Weights of a small GPT-style language model, trained from scratch on English Wikipedia.
Size: 8 layers, width 384, MLP 1024 ReGLU, 20.5M parameters.
Training: a variant of Adam for these matrices, 903M tokens.
Each number is 128 + 24 x the weight over its row's rms, rounded and kept within 0 to 255. Layers, rows and columns count from 0. The size above them is the row's rms in percent of the matrix's.

# layer 3 MLP up, 1024x384, rms 0.0414, rows 1002-1019, columns 128-255
size [102 102 109  93  98  91  99 104 202  98  91 105 104  95  97 101 107  94]
[[106 102 160 153 102 103 127 182 125 119 146 104 149 107 126 149  95 137 140 121 156 154 149 113 147 142 126 132 113 160 118 112 128  73 137 165 135 131 144 120 129 131 144 162 107 130 104  77 113 141 129 125 135  94 124 176 104 127 143 132 141 149 145 136 134 138 110  83 126 153 147 160 123  87 138 154 145  99 137 122  94 106 103  70 176 105 147  94 157 135 127 123 118 149 147 142 122 135 146 127 119 153 140 109 109 138 106 119 110 180 180 149 145 140  83 132  77 116 124  94 153 149 159 146 172 152 143 109]
 [122 143 121 182 175 155 139 115 157 114 113 121 143 167 156 102 107 153 101 147 115 101 120 146 106 153 117 113 136  97 184 145  96 184 117 150 104  96 139 150 101 168 120 126  99 152 122 159 148 101 142 138 112 147 120  68 134 113 149 170 105 144 110 138 101 175 148 126 118 157 134 137 110 102 136  91  99 133 118 123 121  56 130 159 139 122 140 137 120 119 151  85  52 152 153 167 142 142 127  56 135 144 127 148 114 122 124  88 163 111 155 167 124 136 135 147 120 163 115 116 110 161 122 133 150 120 125 113]
 [171 106 128 140 157 137 125 112 151 123 132 142 151 103 107 130 119 129 121 110 146 166  89 119 193 136 162 142 130 135 177  99  92 154  98 165  51 118 118 134 132 140  86 110 169 119 135 114 110 116 142 135 108 134 150 155  99 133 123 159 138 106 131 135 140 188 157  90 143  91 122 161 131  81 136  94 104 122 118  91 158  87 117 136 147 143 134  85 112  92 105 125  83 152 160 135 146 126 125  93 114 164 157 130 100 145 106 104 123 131 122 172 141 123 110  96 171 154 139 148 138  87  91 184 128 129 144 122]
 [136 132  88 138 160 171 122 115 164 133 123 117 166 109 118 169 157 131 131 152  91 117 132 141 107  89 123 129 127 136 140 137 195 128 177 121 146  62 142 149  93 100 124 107 131 146 100 129 100 148 143 140 122 113 121 164 114 147 108 104 115  86  94 140 103 117 107 109 109 128 129 130 151 128 131 135 109 185 116 128 146 139 132  84 136 128 143 153  90 167 112  91 110 108 135 109 100 155 141 131 138 149 100 144 138 106 148 144 135 117 116  70 114 108 107  93 132 136 124 162 133 110 129 132 126  90 111 130]
 [130 150 139 169 130 176 123 140 141  95 129 136 108 135 161 166 180 143 146 141 101 118  76 108 114 118 147 151 154 117 139 109 138  64 108  97  98 131 142 130 115 164 114 142 130 105 123 140 115 129 143 121 112 154 131 137 129 102 139 121 153 148 157 138 110 162 162 156 121  84 142 102 117  84 182 107 172  83 150 170 158 150 143 112 115 130 136 122 114 131 147 101 110 142 135 105 133 108 130 100  95 111 112 143 191 113 121 162 130 123 128 112 132 168 145 135 139 103 147 157 111 138 136 177 104  83 156 122]
 [117 149 132  98 122 112 154 148 119 134 129 145 163 133 115  99 116  90  98 111 159 105 107  87 150 107 156 135 156 128 106 126 156 149 159 132 147  88 170 139  90 114 124 132 153 109 133 139 110 140 145 161 143  89 140 142 113 131 143 152 136 134 128 105 116  93 109 112 116  92 113 146 145 135  93 158 151 134 131 120 130 115  89 129 131 131 129 132 118 130 136 125 120 121 115 126 134 131 131 137 111 150 107 135 143 134 171 113 137 119 137 157 125 104 118 108 124 152 149 133 178 103 115 105 161 153 128 121]
 [139 115 157 128 150 155 159 113  96 106 113 113 166 123 168 127 118 105 159 137 140 168  38 133 108 150 155 122 152 149 133 157 126 144 126  78 148 163 148 122 150 131 148 135 103 138 111 111 145 118 127 147 138 140 164 174  98 134 114 173 132  99  90 114 111  95  88 121 140 114 148 120 122 152 111 136 165  96 136 136 172 152 139  98 121 100 152 124 168 132 115 121 135 124 107 100 139 103 144 136 157  93 140 109 135 129 105 129 105 162 117 160 145 133 155 134 165 100 140 188 103  97  97 147 112 150 132 101]
 [118 125 135 137 132 127 157 144 138 117 116 120 163 107 106  91 118 122 145 126 120 108  97 123 144 154 132 132 100 119 108 119 137  93 157 125 128 131 109 147 141 157  68 181 128 137 132 132 155 132 130 149 150 126 114 153 138  99 112 150 120 176 167 121 124 125 158 112 103 129 179 144 121 121 117 195 127 122  82 135 124  88 143 119 121 154 151 132 120 177 132 131 122 112 113  98 151 155 124 126 138 142 112 115 100 120 151 111 114  80 154 127 132 133 147 171 140 205 116 120 138 141 108  98 130 139 185 139]
 [127 144 128 104 149  98 101  77 117 135 136 109 109 147 113 130 108  90 113 165 122 111 127 128 115 116 121 105 150 125 128 108 118  79 121  92  86  91 121 101 154 130 148 167  94 149 111 150 113 132 122 160 111 146 126  98 132 134 139 160 102 118 120 152 158  99 142 137 124 131 138 180 100 149 148 107 128 159 147 172  87 166 114 147 108  96 145 168 176 157  86 193 116  64 119 117 159 157  88 106 120 126 119 138 108  97 126 118 163 145 117 135 135 152 134 111 122 104 123 126 121 152 107 125  90 118 124 167]
 [114 130 143 120 147 123 179 121 104  62 118 155 106 137 103 135 154 109 137 135 132 147 181 146 141  69 149 140 124 120 146 158  89 146 131 181 120 118 106 139 110 145 152 107 136 125 112 175 120 192 153 110 155 130 149 102 164 110  97 106 131  96  99 138 138 121 126 150 127 123 105 152 117 132 155 127 109 157 125 139 158 104 160 118 163 117 128  87 117 144 143  93 132 168 107 122 103 146 113 100 145  88 183 116 101  88 131 145 122 151 123  94 173 136 127 139  97  97  94 148 182 123 141 108 108 158 115 123]
 [102 151 133 126 152 123 146 142 100 110 130 130 124 169 114 121 147 139 126 129 159 132 118 121 145 128 129 128 160 159  84 128 141  91 138 103 163 114  89  73 111 134 137 128 127 114 130  99 108 125 133 109 129 155 101  95 162 102 153 105 101 112 102 121 138  85 124 152  78 133 157 114 110 101 124 149 114 130 129 115 123  67 115 189 130 145 112 101 134 137 129 130 121  98 123 111 110 107 121 103 158 111 151 115 174 144 114 166 121  83  72 113 111 147 145 107 123 117 124  91 178 114  71  80 105 166 136 140]
 [110 132 147  99  74 134  82 139 200 110 165 113 129 106 156 136 159 147 131 144  94 103 124 111 142 147 115  96  98 109 135 142 147  84 139 103 177 147 109 114  74 198 124 119 129 127 119 103 131 136 122 129 104 181 173 165 175 128 171 157 132 127 163 129 135 144 137 142 132 138 130 110 111  95 104 137 143 148 145 133 120 141 152  93 131 112 146 149 112 141 129 158 105 102 156 113  98 144 103 138 110 136 126 160 148 112 163 134 156 127 149 133 115 126 151 109  77 119 127 115  96 102 102 149 146 147  71 141]
 [117 151 174 145 102 126 138 170 146 127 156 121 130  84 149 142 117 125 154 126 120 188 112 153 110 146  87 129 143 100 151 146 126 139 110  99 151  99 116 130 147 164 101 149 125 141 139 156 177 143 100 140 125 138 108 100 132 113 127 140 170 152 124 147  94 130  99 135 125 119 155 150 164 145 158 102 144 121 141 118 144 149 157 144  80 138  94 130 164 132  92 132 131 129 117 128 111 169 110 160  74 153 106 130 157 115  60 121 116 122  92 137 153 140 152 124 114 168 120  98  95 109  92 134 115 147 129 119]
 [173 123 122  98 167 117 157 117 116  50 120 123 142 133 125  91 104 149 147 185 119 113 132 125 135 177 142 145 154 161  75  99 128 166  93 141 156  99 142 114 107 112 128 123 140 157  94 113 127 144 137 140 142  78  99 114 118 127 144 108 115 156 150  77 145 112 161  86 106 124 131 103 154 136 104 127 102 154 155 142  89 159 137 131  77  90 143 153 143 108 127  90 114 137 107 138 151 108 130  97 139 184 110 130  98 119 136 139 170 179 130  85 128  84 124  99 115 127 133 149 136 128 118  94 150 110 122 108]
 [ 70 144 130 129 173 111 167 155 136  94 160 119 149 111 138 134 123 157 119 110 117 127 152 145  91 140 185 149 146 115  69 154  73 142  85 130 135 116 147 112 157 126 137 121 120 186 120 114 140 105 117 107 130  95 140 175 119 142 128 114  96 137 115 118 121 130 148 129  88  82 159 121 123 133 126 117 133 127 140 160 133 166 129 111 140 137 131 137 190 116 129 153 135 156 121 139 142 118 138 189 169  99 131 138  94 145 114 129 110 137 130 109 139 111  97 135  77 121  90 164 104 160 142  98 127 100 140 108]
 [156 132 122 150 157 124 128 109 141 138 129 144 129  73 121 155 151 164 113 125 144 129 105 121 140 146 141 142 107 135 139 135 110 119 129 133 111 120 111 151 129 119 137 116  96 160 167 113 129 100 108 105 128  81 142 119  66 124 101 147 140 139  88 158 143 126 169 167 140 120 110 155 113 136 147 101 100  85 147 158 126 109 189 159 126 110 170 129 110 154 153 112  83 136 176 128 125 122 113  84 154  96 208 145 107  83 116 116 111 111 122 156 127 115 100  86 100 129 167 150 159 141 114 157 144 145 130 119]
 [124  76 161 144 178 135 110 177 151 110 142 138 108 160 115 111  97 109 153  74 138 122  97 117 131  86 112 128 132 100 158 145 158 108  90 103 135 130 123 116 141 143 125 117 137 148 115 128 154 105 145 180 154 155 117 155 119 151 164 108 102 156 144 126 121 131 157 132 129  90  75 159 134 116 108 119  88 128 128 132 163 168 115 128 145 161 116 134 111 140 144 170 156 117 148 133 103 114 154 117 145 154 126 125 132 108 141 134  97 153 133 141 118 104 165 108  97  97 132 126 122 121 111 138  66 137  93 159]
 [119 121 136 124 121 163 128 140 127 109 108 131 119 164 143 102 147  73 120 105 145 153 126 125 131 106 139 118 150 160 117 103 145 153  97 164 107 127  98 152 138 106 180  91 115 123 120 137 127  83 133 143 115 139 140 127 110 141 143 138 140 118 149 128 110 130 157 140 145 120  87 141 114 133 134 148  99 111 147 152 127 131  99  86 175 199 115 132 111 104  88 112 161 142 141 128  62 144 148 113 141 128 142 109 120 119 139 120 141  95 115  97 143 121 117 127 113  97 159 127  93 147  70 126 148  93 102  96]]
# layer 3 MLP down (transposed), 1024x384, rms 0.0392, rows 1002-1019, columns 128-255
size [ 95 104 108  96 103  97 104 105  98  98  94 101 105  99 104 102 108  94]
[[ 86 116 104  96 109 122 165 144 120 123 158 122 146  98  93 131 123 145 127 159  85 143 184 125 119 127 155 122 116 125 137 112 126 131 101 107 135 115 142 153 124 125 106 138  94 114 137 147 152 134  99 157 145 150 126  98 145  96  77 122  89 143 187 117 140  84 136 107 114 151 118 103  94 101 121 114 138  84  97 158 144 160 139 132 138 141 120 131 107 137 152 126 156  88 122 118 112 116 120 150 102 123 131 136 167 114 129 120 163 146 143 140 142 130 137 120 141 132 148 168 124 164 125 115 137 110 155 129]
 [121  74 149 128 135  89 102 131 128 154 185 117 131 161  87 107 174 200 102 164 147 120  74 143 131 115 123 115 138 133  83 113 113 112 173 108 143 135 137  99 127 136 125 133 152 141  98 156 104 163 153  90 136 158  96 124 119 141 139 160 166 109 188 119 140 158 146 145  98 134 106 166 118 162 132 138 138 139 166 114 131 159 101 126 119 135 120 101 130 133 115 120 166 126 145  94 122 162 155 188 160 120 126 130 121 120 128 154 126  90  98 121 113 146 156 119 150 118 164 142 139 140 141 185 133 102 122 121]
 [187 120 126  91 125 139 137 105 137 142 144 110 132 156 153 141 152 109 119 143 133 111 164 136 119 145 150  90 110 120 138  97  92 103 111 100 162 139 145 141 126 116 156 138 147 172 153 122 115 121 162 133  94 107 112 153 133 139 160 121 145 109 154 124 168 134 130 151 144 138  91 118 147 117 129 162 117 122 167 139 196 174 147 145 153 148 167 106 159 153 146 132 100 150 133  69 102 122 127 146 137 150 104 160 105 124 119 127 125 121 142 113 125 120 102 149 146 130 136 115 111 104 104 142 126  87 157 139]
 [136 117 105 123 107 174 135 107 108 160 139 129 111 142 140 124 143 165 137  87  92  93 164 141 116 125 113 101 116 149 101 105  97 142 122 127 146 174 113 135 118  96 161 175 144 184 123 145 167 119 108  71 150 111  86 170 124 113  72 138 131 121 156 132 104 115 111 147 103 127 121 142 122 127  91 144  82 154 128 101 153 144 131 127  83 127  69  88  98 100 167 158 139 116 108 115 147  99  97 134 122 134 144 109 162 132 114 148 107 167  94 185 138 134 114 149 112 105 148 134 139 130 115 134 175  99 143 106]
 [121 101 126  98 110 140 111 116  93 137 151 139 112  94  82  96  83 138 123 154 148 148 126 128 132 118 163  87 147 121 101 113 130 154 141 171 168 131  94 180 119 135 129 115 144 135 142 130 147 126 171 117  94 106 160  80 114  91 121 142 132 121 115 111 177 123 136  97 174 131 165  85 157 187 156 143 160 128 126 113  87  80  91 129 128 126 163 113 132 132 121  90 127 124  90  97 145 171  95 127 123 123 165 149  84 152 105 109 123 119 148  99 107 165  98 153 126 135 138 108  97 103 111 144 158 135 117 138]
 [131 138 134 170 125 149  95 118 124  99 104  94 121  99 101 126 160 103 118 131 166 154 115 124 143 127 148 141 161 180 119 121  97 113 154 120 150 148 119 120 147 154 135 142  96  87  92 148 153 126  71  94 101 121 179 174  73 114 130 132  95 134 143 136 157 132 168 113 120 154 127 123 109 150 128 108 119 140 105 124 118 132 210 123 126 138 143 131  88 128 102  63 169 170 117 117  93 180 130 147 146 124 154 139 105 144 155 135 128 131 148 159 143 135 160 106 119 154 129 160  89 143  93  85  99 104 129 105]
 [125 133 120 115 121 182 127 135  86 149 135 154 114 125 113 156 135 144 150 134 119 113 124 105  91 117 141 122 125 126 108 125 127 144 142 201 124 160 146 135  91 128 125 163 135 108 111 116 130  73 150 144 167  84 169  81 161 173 152 139 138 117 128 141 116 112 111 110 127 101 111 140 147 136 152  95 136 104 117 153 141 137 158  85 136 127 118 125 137 140 137 196 118 153 118 113 126 172  92 179  97 121 142 140 127  89 109 117 158 124 128  81 121 107 157 105 150 139 153  79 124 116 143 172 156 118 125 176]
 [104 113 125 190  99  93 101 129 185 122 147 110 131 128 107 138 123 107  97 117 140 161 114 145 136 119 114 126 116 133 158 146 108 140 112 113 138  99 136 185 143 138 133 138 143  89 138  89  99  96  99 112 132 120  77 150 152 130 102 185 150 125 122 117 134 127 114 108 140 101 135 143 156 122 128 105 175 112 133 111 128 175 128 137  76 131  86 121 131 136 108 137 111  75 113 118 126  89 170 117 158 103 138 107 157 128 117 135 133 113 113 106 103 151  96 128 120 115 162 120 136  83 164 126 129 130 136 104]
 [109 131 138 140 137 138 115 129 125 129 134  89 123 122 110 115 122 117 133 124 127 129 133 107 125 127 113 129 126 134 126 122 101 137 111 128 120 133 115 116 121 105 134 135 136 124 122 141 130 131 110 154 128 131 128 130 118 117 140 129 112 144 124 137 173 111 117 132 119 120 125 163 136 132 121 108 126 145 130 130 129 120 121 138 121 122 126 115 129 133 115 115 136 128 121 128 134 127 109 133 125 121 131 126 129 122 114 127 126 125 138 135 117 123 116 133 129 125 127 146 129 127 128 144 132 149 108 110]
 [112 151 146 139 130  98 119 181 212 132 145 141 158 135  98 100  95 100 149 128 133 126 116 124 145 138 132 141 141  92 114 131 112 140 105 154 118 135 104 101 116 118  73 130  90 155 100 177 120 104 133  80 125 134 125 100 109 130 144 147 102 171 147 122 114 134 138 141 142 114 126 112 143  80 124 141 148 168 150 136 130 152 120  89 116 150 108 161 162 109 153 120  73 132  92 158 167 133 125 108 164 144 123  99 151 174 129 113 130 112  83 159 139  84 138  98  96 153 118 138 141 104  81 147 183 122 120 127]
 [120 153 167 101 145 170  77  98 122 107 147 111 106 105 136 111 108 138  99  61 129  90 108  94 117 127 125 125 112 149 114 132 178 117 140 133 133 150 150 118 134 131 123 126 124 126 123 138 155  72 135 148  89 127 132 114 103 147 163 112 117 124 162 136 105 101  94 105 108 165 133 120 141 155 114 104 139 143 108 144  98 160 145  68 122 118  81 106 184 112 147 100 136 126 167 131 147 162 130 134 162 164 107 125 121 148 101 108 142 109 100 121 143 123 178 130  92 118  94 143 106 115 139 144 142 146 150 142]
 [146 154 130 112 145 149 124 112 114 137 108 132 116 147 138 119 171 165 139 107 150 102 185 104 119 106 176 164 132 101  69 136 117 126 104 134 111 124 119 108 128 125 103 160 158 109 137 122 162 148 164 137 155 106 113  98 152 170 174 103  91 117 135 135 140  88 136 143 137 139 128 123 124 113 134 126 127 171  90 136 163 135 126 190 151 121 102 120 125 158 117 101 142 132 125 133  75 133  99 150 170 117 150  95 125 169 150  91 110 120 133 106 132  93 106 110 120  99  82 150 189 125 141 129  80 116 123 120]
 [150 148 131 182 115 134 143  78 131 135 106 161 121 148 116 109 155 113 156 159 142 176 114 141 117 107 169 161 153 158 141 103 122 139 175 146 108 110 122  97  81  96 140 126 146 148 131 137 154 111 131 141 138  99 157  94 118 154 158 110 129 142 130 108  95 100 122 161 118 124 108 118 145  89 124 113 127 130  96 132  95 150 119 112 138 109 142 118 188 109 129 186 130 116 158 126 112 127 109 116  74 118 108 131 139 106 149 163 134  93 154 117 100 140 122  96 124 165 130 157 142 143 163 125 129 156 126 103]
 [104 124 145 111 136  90 112 106  94 176 170 134 131 130 124 126 126 153 174 111 141 153 121 152 122 100 170 113 122  94 113 106 160 110 138 141 141 138 170 112 118 133 137 160 133 125 181 148 143 139 126 125 138 153 156 127 168 133 139 137 160 107 143 157  90 161 163 122 138  88 117  74 108  84 150 139 132 126  98 139 111 113 149 155 148 134 152 159 198 105 159 197  99 115 141 121 107 136 142  94 114 108 118 135  98 102 150 146 148 102 150 172 130 149 130 192 184 196 129 113 159  89 122 132 125 127 120 131]
 [111 135 146 126 118 140 128 121  52 168 108 135 171 105 128  83 188 127  97  84 134 117 134  91 151 120 139 102 104 108 111 142 157 141 118 111 163 147 170 151 136 125  76 112 122 113 165 167 112 144 120 106 129 124 135  70 146 120 141 151 145 128 156 127 116 107 137 126 192 162 145 114 157 113 130 119 112 169 149 119 123 110 145 170 118 131  96 112 169 160 171 133 125 160  98 141 106 131 118 113 128 108 160 148 127 131 122 124 140 150 121 140 135 139 112 104 134 131 102 107 159  79 110 125 109 114 109 142]
 [108 117 104 116 116 153 146 134 120 157 112 137 103 133 140 104 159  96 141 150 155  95 112  91 125 105 107  84 153 141 141  97 106 130 149 107 131 141 133 138 142 138 121 154 116 146 116 140 134 124 116  98 141 171 122 185 136 152 164 128 112 172 159  96 111 124  98 127 115 123 153 104 181 141 118 130 131 152  64 151 112 116 149 110 155 172 148 113 143 142 168  60  80 136 158 111 142 208 142 128 135 147 114 110 126 133 139 144 151 140 117 122 119 163  85 109 100 119 137 139 125 121 150 170  95 123 124 154]
 [146 160 105 129 102 160 153 123 109 125  77 120 164 136  94 132  63 187 165 162 110 133 172 106 106 134 138 107 156  96  84  97 165 141 154 152 105 137 164 145 156 145 177 123  98 113 151 109 156 117 137 144 111 111 145 142 118 127 106 131 140 107 152 120 104 120 105 155 125 184 126 116 129 125 149 134 124 104 142 136 131 119 169 147  77 131 138 131 134 185 115 129 147 154 136 121 134 133 154 131 159 145 115  91 122  99  89 162  99 129 133 124 137 118 114 144 134 132 138 152 135 123 152  82 177 125  79 116]
 [134 130 149 124 190 136 179 144 120  87 146 107 108 134 110 127 127 126 146  97 130 127 166 109 132 116  88 103 118 148 108 152 128 114 126 139 134 161 126  74 156 150  82 150 143 101 143 154 129 131 108 160 140 118  92 126 131 131 148 168 154 147 130 115 125 102  88 159 149 148 136  89 117 102  97 139 135 148 129 118 123  80 132 154 127  90 118  79 172 144  76 132  73 187 106 163 107 162 139 112 138 112 131 138  97 115 115 105 143 125 143 152  99 119 111 128 145 102 143 132 175  86 109 145 141 130 140 129]]
# layer 3 MLP gate, 1024x384, rms 0.0416, rows 1003-1020, columns 128-255
size [103 107  96 102  94 105 104 167 100  93 100 103 102 100 101 103  95 103]
[[139 136 126 141 153 124 121 129 145 137 134  93 108 152 187 121 144 130 133 135 139  53 156 140 154 146 138 102 138 100 119 108 109 168 124 130 199 170 174  86 114 162 167 120 127 136 116 129 124 134 116 134 160 128 135 142 158 140  98 180 126 133  98  92 161 122 127 134 126 126 125 125 127 162 164 161 112  98 164 163 131 130 113 100 101  79 135 143 140 103 144 133 112 166 119 161 166 145 129 125 115 155 152  95 132 115 103  94 111 139 103  94 128 154 164 159 144 147  78 162  99 114  96 139 146  93 117  83]
 [159 131 153  96  92 148 147 125  96  96 121 115 122 137 102 132 164 129 115 146 109 114 154 138 171  86 145 143 136 102 100 153 133 157 158  95 104 137 146 111  67 117 139  99 159 136 112 140 122 134 137 142 140  92 153 101 139 147  90 141 169 129 161 122 129 110 127 109 112 167 130 125 108 139 105 133 142 105 114 126 165 150 104 131 137 145 164 117 131 132 145 102 134 177  85 147 126 168  93  98 140 135 114 125 105 199  81 120 123 123 120 145 160 137 127 186  81 139 158 138 140 164 133 145 144 115  94 130]
 [114  92 174 143 175 105  97 124  86 105  95 106 122 106 138 141 139 153 132 158 153  92 101 106 106 139 136 116 163  91 129  89 140 125 152  83 193 109 110 142 111 137 110 117 142 123 166 116 121 128 131 153  99 111 160 142 159 140 158 142 124 123 110 149 154 135 152 133 144 125 147 120 133  80  86  93 120 115 129 152 116 134 124  95  99 151 144  86 125 162 116 113 121 125 113 160 126 132 129 157 124 187 121 145 128  95 121  90 125 107  68 165 110 164 119 116 139 104 138  74 130 138 143 121 109 172 123 111]
 [132 139 132 158 119 131 126 152 131 131 136 129 126 150 105 190 136 153 103 137 105  98 109 122 160 152 125 123  96 142 134  65 128 130 128 101 167 122 102 138 148 134 130 122 117  83  91 124 115 140 111 126 163 106 119 128 150 118 157 174 115 171 134  91 151 131 163  97 133 132 124 103 105 140 159 151 109 129 108 137 104  84 103 138 112 129 114 113 137 157 140 118 109 168 132 138 100 154 148 104  74 152 117  93 151 114 133 113 138 120 147 172 137 159  83 141 137 125 142 148 176 179  89 116 143  96 136 133]
 [120 113 161 132 112 137 130 127 158 143 125 114 129 106 110 127 165 171  79 118 130 173 108 154  51 135 114 122 125  73 130 135 142  77 142 110 166  94 123 155 113 116 129 131 168 142 153  91 103 142 119 100 111 157 170 129 130 143 147 159 115 127 128 143 141 140 158 100 108 122 138 142 130 114 137 102  94 140 149 153  99 171 141 137 152 163 134  92 107 140 133 112 157 146 107  72 135 123 128 100 106 186 137  92 108 113 138 143 110 201 124 104  98 123 118  95 128  73 134 112 118 120 122 109 134 108 113 127]
 [124 101 100 172 121 182 146 173 115 128 147 131 169 138 109 130 108 106 102 107 145 151 135 108 138 114 138 116 114 144 131 112 118 129 154 143  79  82 126 164 146 137 115 139  93 158 110  59  82 130 116 148 158 122 125  99 103 133 141 173 127 130 127 105 128 112 173 146 123 106 130 119 101 103 118 142 145 137 102  96 163  99 103  87 150 110  98 118 126 115 102 111  72 154 123 155 107 128 174 112 138 114 191 145  96 119 114 162 116 145 146 110 125 116  93 107 129 128 131 143 138 103 111 122 149 143 147 128]
 [147 117 102 103 108 170 145 161 136 109 112 125 110 124 174 117 154 126 140 130  97 127 152 134 181 116 165 178 131 133 117 147 138  66 168 138 119 107 164 137 100 165 124  92  70 127 122 120 121 137 118 120  99 121 132 131 122 141  95 117 154 104 120 122 185 129 109 103 133 111 129 128 127 154 182 142 101 113 165  95  85 201 178  97 144 131 140 104 154 133 110 115 128 126 119 147  97 109 107 112 159 134  95 133 149 126  86 135 166 155 114 119 131 122 130 128 118 131 112 114 163 121 158 116  97 100 122 114]
 [151  93 147 158 139 153 157 173 106  94 110 120 116  80 148 153 139 135 106  91 132  90 142 165 159 149 146 185 113 121 131 126 144 165 151 121 146 129 150 162 118 159 115  94 148 119 122  96 145 107  99 110 168 123 147 103 162 135 119 139 149 117 172 131 132 133 129 107 145 124 120  75 118 113 129 165 117  72 127  98 159  81 135 139 131 167 125 115 106  93 186 103 131 179 155 149 117 157 128 128 139  98 155 126 153 139 135 133 131 131 131 153 156 145 128 158 125 181 125 130 130 114 112 120 137 121 137 114]
 [ 86 142  82 148 151 121 114 164 142 161 160 129 130 112 139 121 112 122 116 126 149 102  86 138 140 113 139 150 168 109 118 101 121 116 124 100 120 102 133 164 143  97 147 169  95 116 125 125 135 107 127  99 110 143 123 173 123 138 134 141  83 143 144  94 149 128 150 146 136 128 123 120 132 139 146 145 133 129 126  92 101 141  96  98  99 136 141 116 142 140 147 165 190  65 117 136 113 134 115 164  98 188  81 122 134 143  86  92 124 128 120  92 118 152 113 104 155 149 153 154 126 164 100 131 166 105 157 124]
 [146 124 118 137 155 128 131 174 139 102 124  90 165 103 113 135 192 101 132  77 132 104 133 122 167 111 129 141 145 155 146 131 131 143 110 144 115 158 128 100 135 125 119 105 151 143  99 107 154 159 120 131 115 148 144 129  75 109 160 159  98 129  97 123 129 135 140 142 150 162 151 127  88 135 145 149 181 106 141 161 150 153 171 115 120 114 164 126 111 136 143  95 115 121 129 132 137 151 196 103  97 154 127 115 124 153  89 133  92 124 113 187 142 131 140 153 105 169 142 117 103 126 123 133 158 110 136 121]
 [100  76 122 110 114 163 113 111 185 124 128  69 131 145 122 149 162 125 111 166 150 116  89  94 119 146 101 109 105  79 110 153 148 145 143  83 160 150 155 125  98 180 120 118 119 136 138 113 139 155 125 137 107 158 131 119 152 194 131 134 124 114 185 102 133 144 164 118 133 134 114 106  82 101 156 118 121 158 158 108 114 145 152 111 147  96 126 133 126 129 128 115 117 119 109 114  95 131 115 137 111 130  98 113 131 115 162 138 182 146 143  88  87 129 130  96  81 113 117  94 118 144 154 143 127 111  69 138]
 [143 155 141 161 140 135 168 130 143 176 130 121 154 115 198 176 137 162 125 136 167 148 152 153 132 159 131  93  96 107 144 157 125 109 121 133 145 157 124 139 146 150 148 120 107  97  96 128 128 107  98 123 143 121 148 151 129 136 113 114 138 126 154 162 144 151  70 143 145 122 119 138 114  93 149 158 119 120 116  94 126 160 129 149 109 172 147 110 106 122  94 140 117 158 138 142 110 169 108 125  53 141 155 144 135 147  87 120 136 145 134 130 144 139 115 107  64 138 101 127 164 163 119 144 114 137 120 126]
 [135 158 109 101 128 175 180 149 173 138 144 117  97  98 133 157 149 131  90 140 169 147 136  94 119 118 141 167 131 142 139 142 121 145 117 128  85 108 142 152 144 141 143 134 111 137 142 128  96 115 115 149 141  92 133 151 122 125 127 126 175 128 130 125 132 124 120 126 138 130 104 109 113 163 149 171 173 106 145 117 153 146 125 122 120 109 193 159 162 100 155  83 129 135 142 152 123 108 118 101  81 135 164 145  95 123 130  83 148 134  90 143  92 152  89 100  84 157 171 124 159 142 132 125 134 132 150  89]
 [ 91 125 154 130 160 143 133  97 124 163  96 131 106 137 160 160 144 148 112  95 162 140 133 158 128 151 144 104 104 141 128 141 150 114 115 145 154 136 114 141 105 164 150 127  86 144 161 132 142 119 103 114 102  89 178 128 145 139 171 124  96 141 131  80 119 138 120  94 145 101  97  85 108 172  98 102 115 133 118 177 109  91 125 156 141 149 124 125 105  96 159 106 170 159 111  83  91  98 141 113 105 126 117 154 142 135 122 140 139 134 145 128 138 128 148  93 116 125 126 118 136 102 112 106 133 114 123 107]
 [136 138 113 131 126 120 177 154  95 113 129 149 128 134 136 129 133 137 114  95 145 111 106 139 151 129 135 145 135 173 148 117 142 166 108 163 104 104 120 158  81 137  86 130 172 150 114 167 106 149  83 118 158 107 130 115 164 125 133 172 115 144 145 137 146 122 130 102 142 152 136 151  96 103 117 145 104 123 112 140 174 113 118 113 136 113 113 154 165 123 112 109 150  97 118 131 139 118 184  77  98  83 113  82 134 108 142 130 104 121 123 178 140 112 116 159 119 147 116 128 110  89 138 117 156 121  91 118]
 [140 139 129 134 147 121 121 125 124 133 165 124 149 117 148 151 148 124  78 118 136 161  95 106 104 113 152 142 179  99  94 143 108 149 124 136 126 150 110 137 103 117 156 114 138 140  88 106 122 113 115 122 133 130  97 125 169 114 123 171 120 118  69 140 124 135 151 121 111 122 133 120 136 111 143 129 133  84 104 106 152 104 126 105  55 127  87 146 163 101  91 117 130 178 146  84 126 168 128 145 103 106 150 130 132 137 120 133 127  85 147 109 183 121 115 127 183 152 101 164 114  88 145 149 125 135 132 163]
 [128 111 102 131 127 173  97 118 120 116 123  97 112 101  66 139 169 117 132 144 113 145 137 139 114 145 121 154 122 132  68 116 109 112 135 117 104 150 151 157 143  96 118  83 118 154  91 131 171 154 140  98 108 134 156 127 134 160 115 127 159 109 140 156 122 133 141 138 114 136  70 142 141 163 131  83  93  84 146 146  99 147 110 109  83 142 101 129 153 122 150 142 155 123  62 141 100 128  91 137 118 121 108 113 164 153 111 141 121 134 131 126 123 129 143 123  90  91 116 168 134 119  93 122 128 113  69 142]
 [ 93 157 164  80 111 114  99 171 137 125  87 136 162 142 140 138  89  99 172 141 151 106 104 116 140 147 133 138 102  95 123 147 171 146 177 133 136 106 111 122 123 128 137 102 119 134  85 135 135 118 100 110 130  73 104  61 113 113 135 122  89  74 161 125 148  91 122  80  86 174 145  93 139 129 125 147 111 120 113 152 154 151 124 132 155 122 127 135 118 127 145  79 154 119 104 159 135 177 106 100  85 162 136 115 112 135 104  90 149  90 134  98 121 135  95 120 136 122 152 143 104 144 138 162 106 112 118 168]]